config.toml
n_layer = 13
vocab_size = 4096
activation = "squared_relu"
norm = "rmsnorm"
norm_eps = 1e-06
attn_scale = 0.125
lr = 0.00462
train_tokens = 538400000
dataset = "wikipedia_en"
Each number is 500 + 25 x the weight over its row's rms, rounded and kept within 0 to 999. Layers, rows and columns count from 0. Numbers have three digits each. The size before them is the row's rms in percent of the matrix's.

# layer 9 attention query, 256x320, rms 0.0376, rows 152-251, columns 0-63
102:540493504508522482524522518535492505481523527527495491514493494527505514508495463480456528503490436468476523538491497507548516499516527523493502504512480496466466517495515487479482548545521507
100:534496544470536478523506476523496519478517500518534492473489459478483482515482451506503544509541443486503471510488515500499517489500501494502517516512501482520531453536494517497536468528514499
109:452431495521550529517550548495555509509510505489506485488505489500513520511518484496464497545470523508525458514468527460480509523481480461532441536486524537507527509507478448519515534500555536
097:514507521500490468501461575527495481468522509542481505506551490478503517538505481488501469527479449487503491550480464446479462528506524486503511472488531468501482545492544506530493500510536482
143:500488483566548513540504560442518555469505521495509489487480494503560495523492505527496476488482498468489491495483483492499483522482485468527440535498515523486539500507479525526531488464517505
115:493551509508469512451476491482470507508509496447534483523486495481467505497520498499498490508518501464528496489485540529483506493460534550508498498495481511505510514491491514525530535487493538
097:420443540492546478500536475540524530522519512468526491504497484468502464529480499495509482496492484465494525478489457501508517460499471532471504479504520505506491479509504497514535549541488468
107:490489516503548489472553498537517510509485449549485518527496497530529533521446483499513493530513543538494530493518482468526493469485503489548555489496452472490507515473514468505509535541477513
149:505540533428452508464485458535480437512486478495480524504485493527457509489532495457487524524533489514522502520523505520495514469518504522473548457524508467525460496505508480476495490513491501
093:476467485518525461540517530514476548525508502522473526474507453484535502527530503509551501449510463452489543542531450486516531474494514513517495475499497505474480507472489492470522533511508515
094:520484505518487512544529473476489496511487500525481509482485517520495440450484527487493517464525445503459494518526530493510489495515487528486492492498506499509461503589459495491502482487489488
101:526602522468416543480438469504478527477462470465452510514494494535469492486468547530564494474539494516500454512469510486481511496505475467488523496528498452465476512497494552482535485512548475
105:582555458477449526450497492468428473516542457514511525515496503487485483512507467503498468506529520491477520471521510519513465523489487485466549517535480496490523479496511483508466515467520498
096:452416514505563481494498482512505540467492487450557508509443508494504529525491509537489494481498487488470515500515487488520515480510533550451510516544496513497510474463504541463453534534496494
097:562528485482530551476500490515491498489499524527519481468527499481537506500492513518472482543490542500495521484494535519472481460497472525543524526500520514528476488494469557508517492500512505
092:542486482501503512434530473489469495446501504514511530491480472521511548528514444514455486499477481541501556533519500497497462513512475496489537526553516523499481460524494514502493535495471513
097:470524562481536491516488512554527537510480501511506565542471535482476535509472518464504532468504466505511506506524531489492530494506514513482494489500503511532457500478478469467565470554484488
113:573549487494462476497427482510465470509477512465482542543485500515446500492517515487429512458497484496531499484491499481449512453509531554506505473523488516457452503498525501462480451510478500
103:484485484524519492465531493528497531523508487523538537489469491512483526552496477504509490507498445498501505483474505489503485455541484526517558532525481504481485511468515552515487537516526496
105:469460519473532478482552508562491494488489490542515470509487495495508474484466517481517498510513488503522507512460483544473525480550476537510518544519535512522469476471464503468516508540541509
100:456499491490430483489501500476511466486460519472494515493470510483506475484503521529514529500524551512531504477448535492482479509477528483543533491504505495476531502458454471492511521498489486
129:538544502517494514517477588451493507493499502525490522484476506518491522506491492492542478483489498522484486523527482494529481524463529455475492514493526481478521535530526540505498495486492493
087:463442483519527495495566486475519479433498515492495520466517513508526549520458537509503491509536496525550551559483453486508531489494505528538505542497470536501543497503497479475524484528481503
099:473497520500471547526522458507473557529533468495473500530497508492466524502481553496500507533482482567496523483498477501480508531465464518524503498472520456548492506521502468538567496506489482
093:479520484518497470449482485512484520507481487482487531530507543510521472504514484491552467511459471505482467513491492475519472523467491530517493528490462499488491553470447532534481554497479471
103:439523527490534475501495542543542520524472489468514470519531502518516490552493480455543529476494485515537453493487528505503492475504445495495491476508555487493505505525483474504445471534520460
096:492459497489507495543551475477548453478481532466512489475538511479484519524477514502485494529470507517460483480508527505509525473498534519535533489534498516495516472491492476466500461489520520
097:475521502495534475492514500527520485485547517463487471488543482483509486504498479471480512474495477531489531460520505489522484497494566484487490478496450518476499452479521491490474533544443522
098:509481476515546481504533510469524447520501500523504488483489467450553507529524498494513492512458476530487525508489470465502482459496548484473496531513458505495515514509493536492463492472515498
092:524547510500449545461517520487509509465507457489493535492504504500490531489505516491489543554492504487506513494538536440472519469485469481526530527493488496498477475473499513478522542534521496
091:535526517463493511493493508557507520503497497483525494511538468495557528533509535487519502477472457493502453464495542482488536476483465464503499499533513487497511516491507526485483503508482484
103:506550520487469528519468520502529482502498477541473520510496484516471527501496474465461503496556498479520481548475460510503484529525446430508503499508496463524493471473521511509541523498510462
099:513485496493499499484490491511520522540515486484494494497502484437484499479507502477475479481511530485503473481493515502492524493506486498477534564493516459486488492538532536510520501515554535
164:457466475577547512517516528460515573480529524480516483491517518493540497507474502535506469499496499495491491493473473488519478537473482476525443526459509500490542502510470520531518494483489501
118:503490493475530517491468491564474465479508496527524483493530485458475533494523504523475499502537470464459483446496457495501529506487492523492518531524488523529505475515510471568498520500491474
090:460504485491528524493475529477482502503527510482533501495484476503476536515477553485464504490554501469526497516489516489525542494458544513537482485515515488450489501513569484516538511489499515
105:510474491528552466471491512505489544530465477484525489510507485489549520524518469511469527513446501483486459477489537479483495538473529522458478489498473479506485566550515527556510528494495520
091:547470484481522523511509469492514478522455520556526543485500480500478485525486502505502519503466442507492493498474502541524507488500492485486517509507506507494486474538491459462487480473511503
097:513452484480550495530518494569520513512530526509504481519516513549529484486506457506475548512509498500433466482505523466492509480540477533495489501544501514522496490477506539521513505506501529
103:498497488489541444501535525527506452504465529533532508523510503531485514476494477493466495453517502482473484511472523520524502524511496532496501536512537530503483499515499483530511469482482493
100:508470490512509553497519503492487489485504515543517486430521507527437502454495459495479516470501512491500501503492520527527515528506469517523551516515535485487490512502501488502480481475514508
099:490525504514496582459510498496515489527531536493555486494495446504500525469504430494471501536510511530523515501494551485535495513475503475481514511485509519493527512488507506482542477474458512
101:495564508470497504472498445522463531506467499473469494527476452486513516499537467495508463498467453502483499495505517503490494494460514515500467476482444535492518483515483521516556525551491475
089:484524488494508442493468520483497513488520519486449507509510520471546480524522548499487500504457497476481465532538495489455488488523483515515452485499499520491517501510462494480486509486537470
104:480446463524490517503451576456534438500538495498495533447487547484487501487461530525513526497527515506515472526487468507496475510515482455522492484473542473508501513521538461486443497503481502
090:515504525501458547519528469538516487505493507550532492519485485519468484491502454500509521477508493532518505509475489546487509502510513498485564502528538501522514551510540512493483485480507554
096:514539513468503475488530441506463513503459533488486475544523481504508459519514499474520490521499499497468510504509543508505507456483520517477478499514452522481470481463446521519531505520529503
090:478469456518502517485486572458540437492526495462475472458487509500521494513484521497492470518504483521495502485518525483531472515501495507490457515489506496511532473505493468525497524542519499
095:546512493484486527503526426546498535494466508526511525534495453479467472494516492467454504525509509509512514497473518535472545492503521496481549491575490488549490547497550517474519470514491513
083:530557514481531516463532472499485514475494511495496491492504509484497482528506534483502472519447482511505522474501522516503494465476555541491475520494482501487502511441474491508545490521498500
091:518560540492473499502497461503488507489484569498482480498489503487496473536517550502491512486441489503532489533475482523494497477499508497464528491548453492502450538471441500530492491515507518
097:452508493527489496492438502496487464528523499475534487475514488526505554542504515516507467480489478474474549476492529473539488528516472550470472492433513510502538450493503497515492511479529463
098:473469490534494505556497496496531450532510502494475465454560514494504525496520492503523504489500538498491502508520492460511473502504518505506494478478472526496548432489498521506544499457491519
099:562456541477536472515516517550517531486488524523494530515492518507496496495462509533477543468520468481434471510491490540478525504517485494455522463531540460492495535498534510474493474492501504
088:473526487508452495469495470536479509498517506515531510532489485503533475543493537538509470518502507512523501507481527491533496534495480527502478497494499459496503518475530501511564492478462510
106:476513466530474531515508520482511450513497478488509468473524498524506545548477480509533504518499508494493561457512534471477469513504511513527493473475524517481536460502499500506503499546493520
107:530549500522462544494470482495440527462538492457518497508563523468551476510489527513522462543507476503471541518497502487539451490440516502495497528503517504503508483494474526518495487459463525
089:502521506512482509550467541429477519488486486507489522470522511471547518521482544531517504475487443513513518533531486507529505506480482498508458518516551483522527495475509484480499474466518492
111:420473502508477468505468467509537467527487499475554489491479472497516526520527488508494480497538532507517483478467474491511514569477510542508473510464489493535514477498494468530543512506468510
102:523521554484466447535493502553537550498495513503493533504536526492497533459480519486504489491531455484488476471511493522520523488513518515488528488502516508519480479474518500483505464519489549
115:509518545515493502522492558487528525501520481510546506468546465543494500480477526473497484527472495459489498490461505494470562472485461543521460473459488513499473545510473495522519515506490496
101:486502535470499541529485498476509502505494505512531507472454473516518516518515516495458485528540498463518468486508500507462522459498469509490508473478507522537469479474540506479485487527532521
090:470495496498493492498493537530500512481503524517502472481472507504463532519505450518523499505520556537502465524461487446528502465502509507501504486529476571493470489470508467515514521549521510
095:484497523501496506494480480546463479514535494499515461519498515509490505527487495490528485463548519466484499486510517482489512466484510499496479468456491534448483488526512488508504528511483487
098:450509520495550445443493513480487474482494491514517445472476488542470516537523484501459482459485491528497528523472476470491516508523472489488497503491492432564496520545515499481506500499500518
112:475486528495507477507533540471562470471504492520505480488473483540437507469487483476478494518511502488534507471481571465460525516482497501528481510467472509529512492521513507462486454536505484
086:467512506496535489485496527536479502569482475546520498508496480533480509491469492508497507466481472514524480490459504525518473472525508515548499475504540492487499457447543488508494485559538529
101:547549486491463516544476432564483560451491472531511528540502493479542494509485530547535490513493494457489496508496515512494491504479487475492500472507498513500502506485495490483509503453464515
136:527482508493523543569548526465450489456482506519498536492505534504510482463460495456498498512493407499471484512522485519472532504501481495514483507516498496475542497517519509496494524487506449
095:520490441495534482464500509515459485478511509497502479497526538519517506491492456483493500502487497534490500503495509493549444555508574508464517484545472461501498486523485520516461515478472492
098:494519498512473510495460502536476553501530473486497442512492494459494478509506512489527488447445488475509468514473482496490453509531533500457517530517484483483507470512494489508505517485544495
094:474523523503540491504497499436500427497517448517488484495541510465487534522495497480518508491472513520562496475500460481474523538490494488523492541503483528501508490519486492535536534502468491
153:468550527493506500509503450482504503453521501522517496502460486535503523528523467527475519498521536529541477559521512485459498539518482478476505540549510504515503506505525500509501546521513516
108:525507493506523481543517556484496490506502536461466524483479506522513503522480509513544541473478452487501502551525502515498465476491469494458524487462484478450500467486503496505498541528500521
096:502490521485485520469497540444494493470506516489463484523536485521491513535458539533500536542528511511485547512515506478497512527465551502491451510497512535495487505505528483507494448499527486
101:487487501513532468505480508499437513494437483522529478484483532491475524532540486506527499500472465499538532451501534532480494484500433511495497496500517564530501485498505508509469500517517523
089:477516520479460473467470448550490535485499500480488506531482470486573509528522487528506510490551521539488514551489489455539511506466550515474511481515483447560487461459525519510492524524509522
096:492512528496499500507511495438511500503495517491495500532534529560439497512482459473478484498503521554524510548501512519486495508490498504487495508505446564538473448518535470519508470503510510
094:533505533518489523536499526468534447518486498515534490496517498536562492516487497466468518494476539495508477509472439489461545520501522530514526510508484505562485474506465532511482486473483526
102:536495473501546531528492546437480496453501547525503534458483465499544516488475524507512502510502458491518482546472507518536512465488523459518502488511531466469474511484488467484554482539516450
098:519548504511475521490536437481525420471461439500483502512552474502516527500496507505541496523493491515497519567524476482513477511487510495498517499518547515471499500474467529522519506515490464
096:453498529495493467508474541470488501508494516515485520483469471497485526497513516505504525465472464446519455465500500524516540520538455519532489531491470484523464534530490503504499499527530465
103:491469477498493453495504511507527542539500528533514516439497516516443468492489491509500488475500513486480466531463491514510495453510515507462518475508477542493516510502487493491554519525499534
084:530505565490523481501497483556520490477511515497503505502541478482526539461485525498472478475528518537485485539548472505478514509513486522533499476471477526519466471489491526529471471479509497
102:500517544524470536517486471523488500502550490507515506501496518503561525535506478494526487479540528539497497588504444467499507501494507488506497433536509443493504505478502544503500491432505514
094:523509484496497543437485498487481580523530459517520486502474485520513516457518480520461494551498499483531511476512495488455463504523513520487499478522451531537504545500508506480461456482456522
096:505481515504508451483477463575465543546517506514483535495526491486477525510501544511511489489476502510471516495543518468523522523514473482493531478427465499497461549513497506504497557468491504
101:517464488508553455485518542525447472483480521519459501469537504464500498542490519478518521435456502488478538477501477521524495511524519474513507502487477499503494463531484511486503513499496539
100:513538538514503542512437499472496501497476484504527538501500471527508456533478526492502536449524464483479551495504467536496547480492517538484523494516479469496471527507490484464528463488485438
095:513513501493509506484473489459497477489477493479470503449488503513493522517492498476478495513507486532502531567560497493493487507510514507481515500510498461530489453482499495525517475520509531
102:481481480502545511501501544449499442487466526520500538458472465504511523498497483501484516481509457496530495518450507516470540491504538507489509532528508502477502492494518470464558494532516484
099:526519513505487516526480458549477479475490449512479492490546536480472521505558528523500500493467546489448500489489496469505525532487468524518501503543531518498474474506473502526532480492502489
094:479518550479477452499432511500542454515477545525465508484466499528501493513509520495479522488513490517521484494529500512529524528485527504504473487492463470554503442495527496502503491530475521
100:534497495494509520486499481469474544481492482508481491505475483460488440516494528513510478515451494493515510500550495523499484473495410487512481506501503467510504476534499465468506474510495458
099:443493529505522427485483483504528474554483512479497481505515524519454478519494500461505507498498543527499490483536513482497515525512469494534494480532521468480529487548547503501504485472479535
088:535465488495524495536544500560518502540454472518520513492476465486523482483475511525482508520474578513469543455512510470491499497497518556532500489478513505509475515458490470538493515531508482
092:564483464510447498493508488517450513499508513491519477523495474494514480487535505503532523512493554494521474511491531491531497479511502464476491508511458492501497504525504522508537513451522457
154:535465472493537519538550517510461491452510487530480544473529513464532517464467507511527515527493461489498473524507458495503540480510501487531483521512494493476527518514482541483455529506514468
093:503498515497503475494490518568470512484499481501512539548532522496493518494517511522518492534510488525525515496491479459511490517493552544526535504483507486489481496506480504547476516535487463
102:562457487513520562504544540494482514527536511469507485501487452509505512529505480552486526494542475514462484505538544527480490500503549454501438519523529492522536485500554485464477506482541541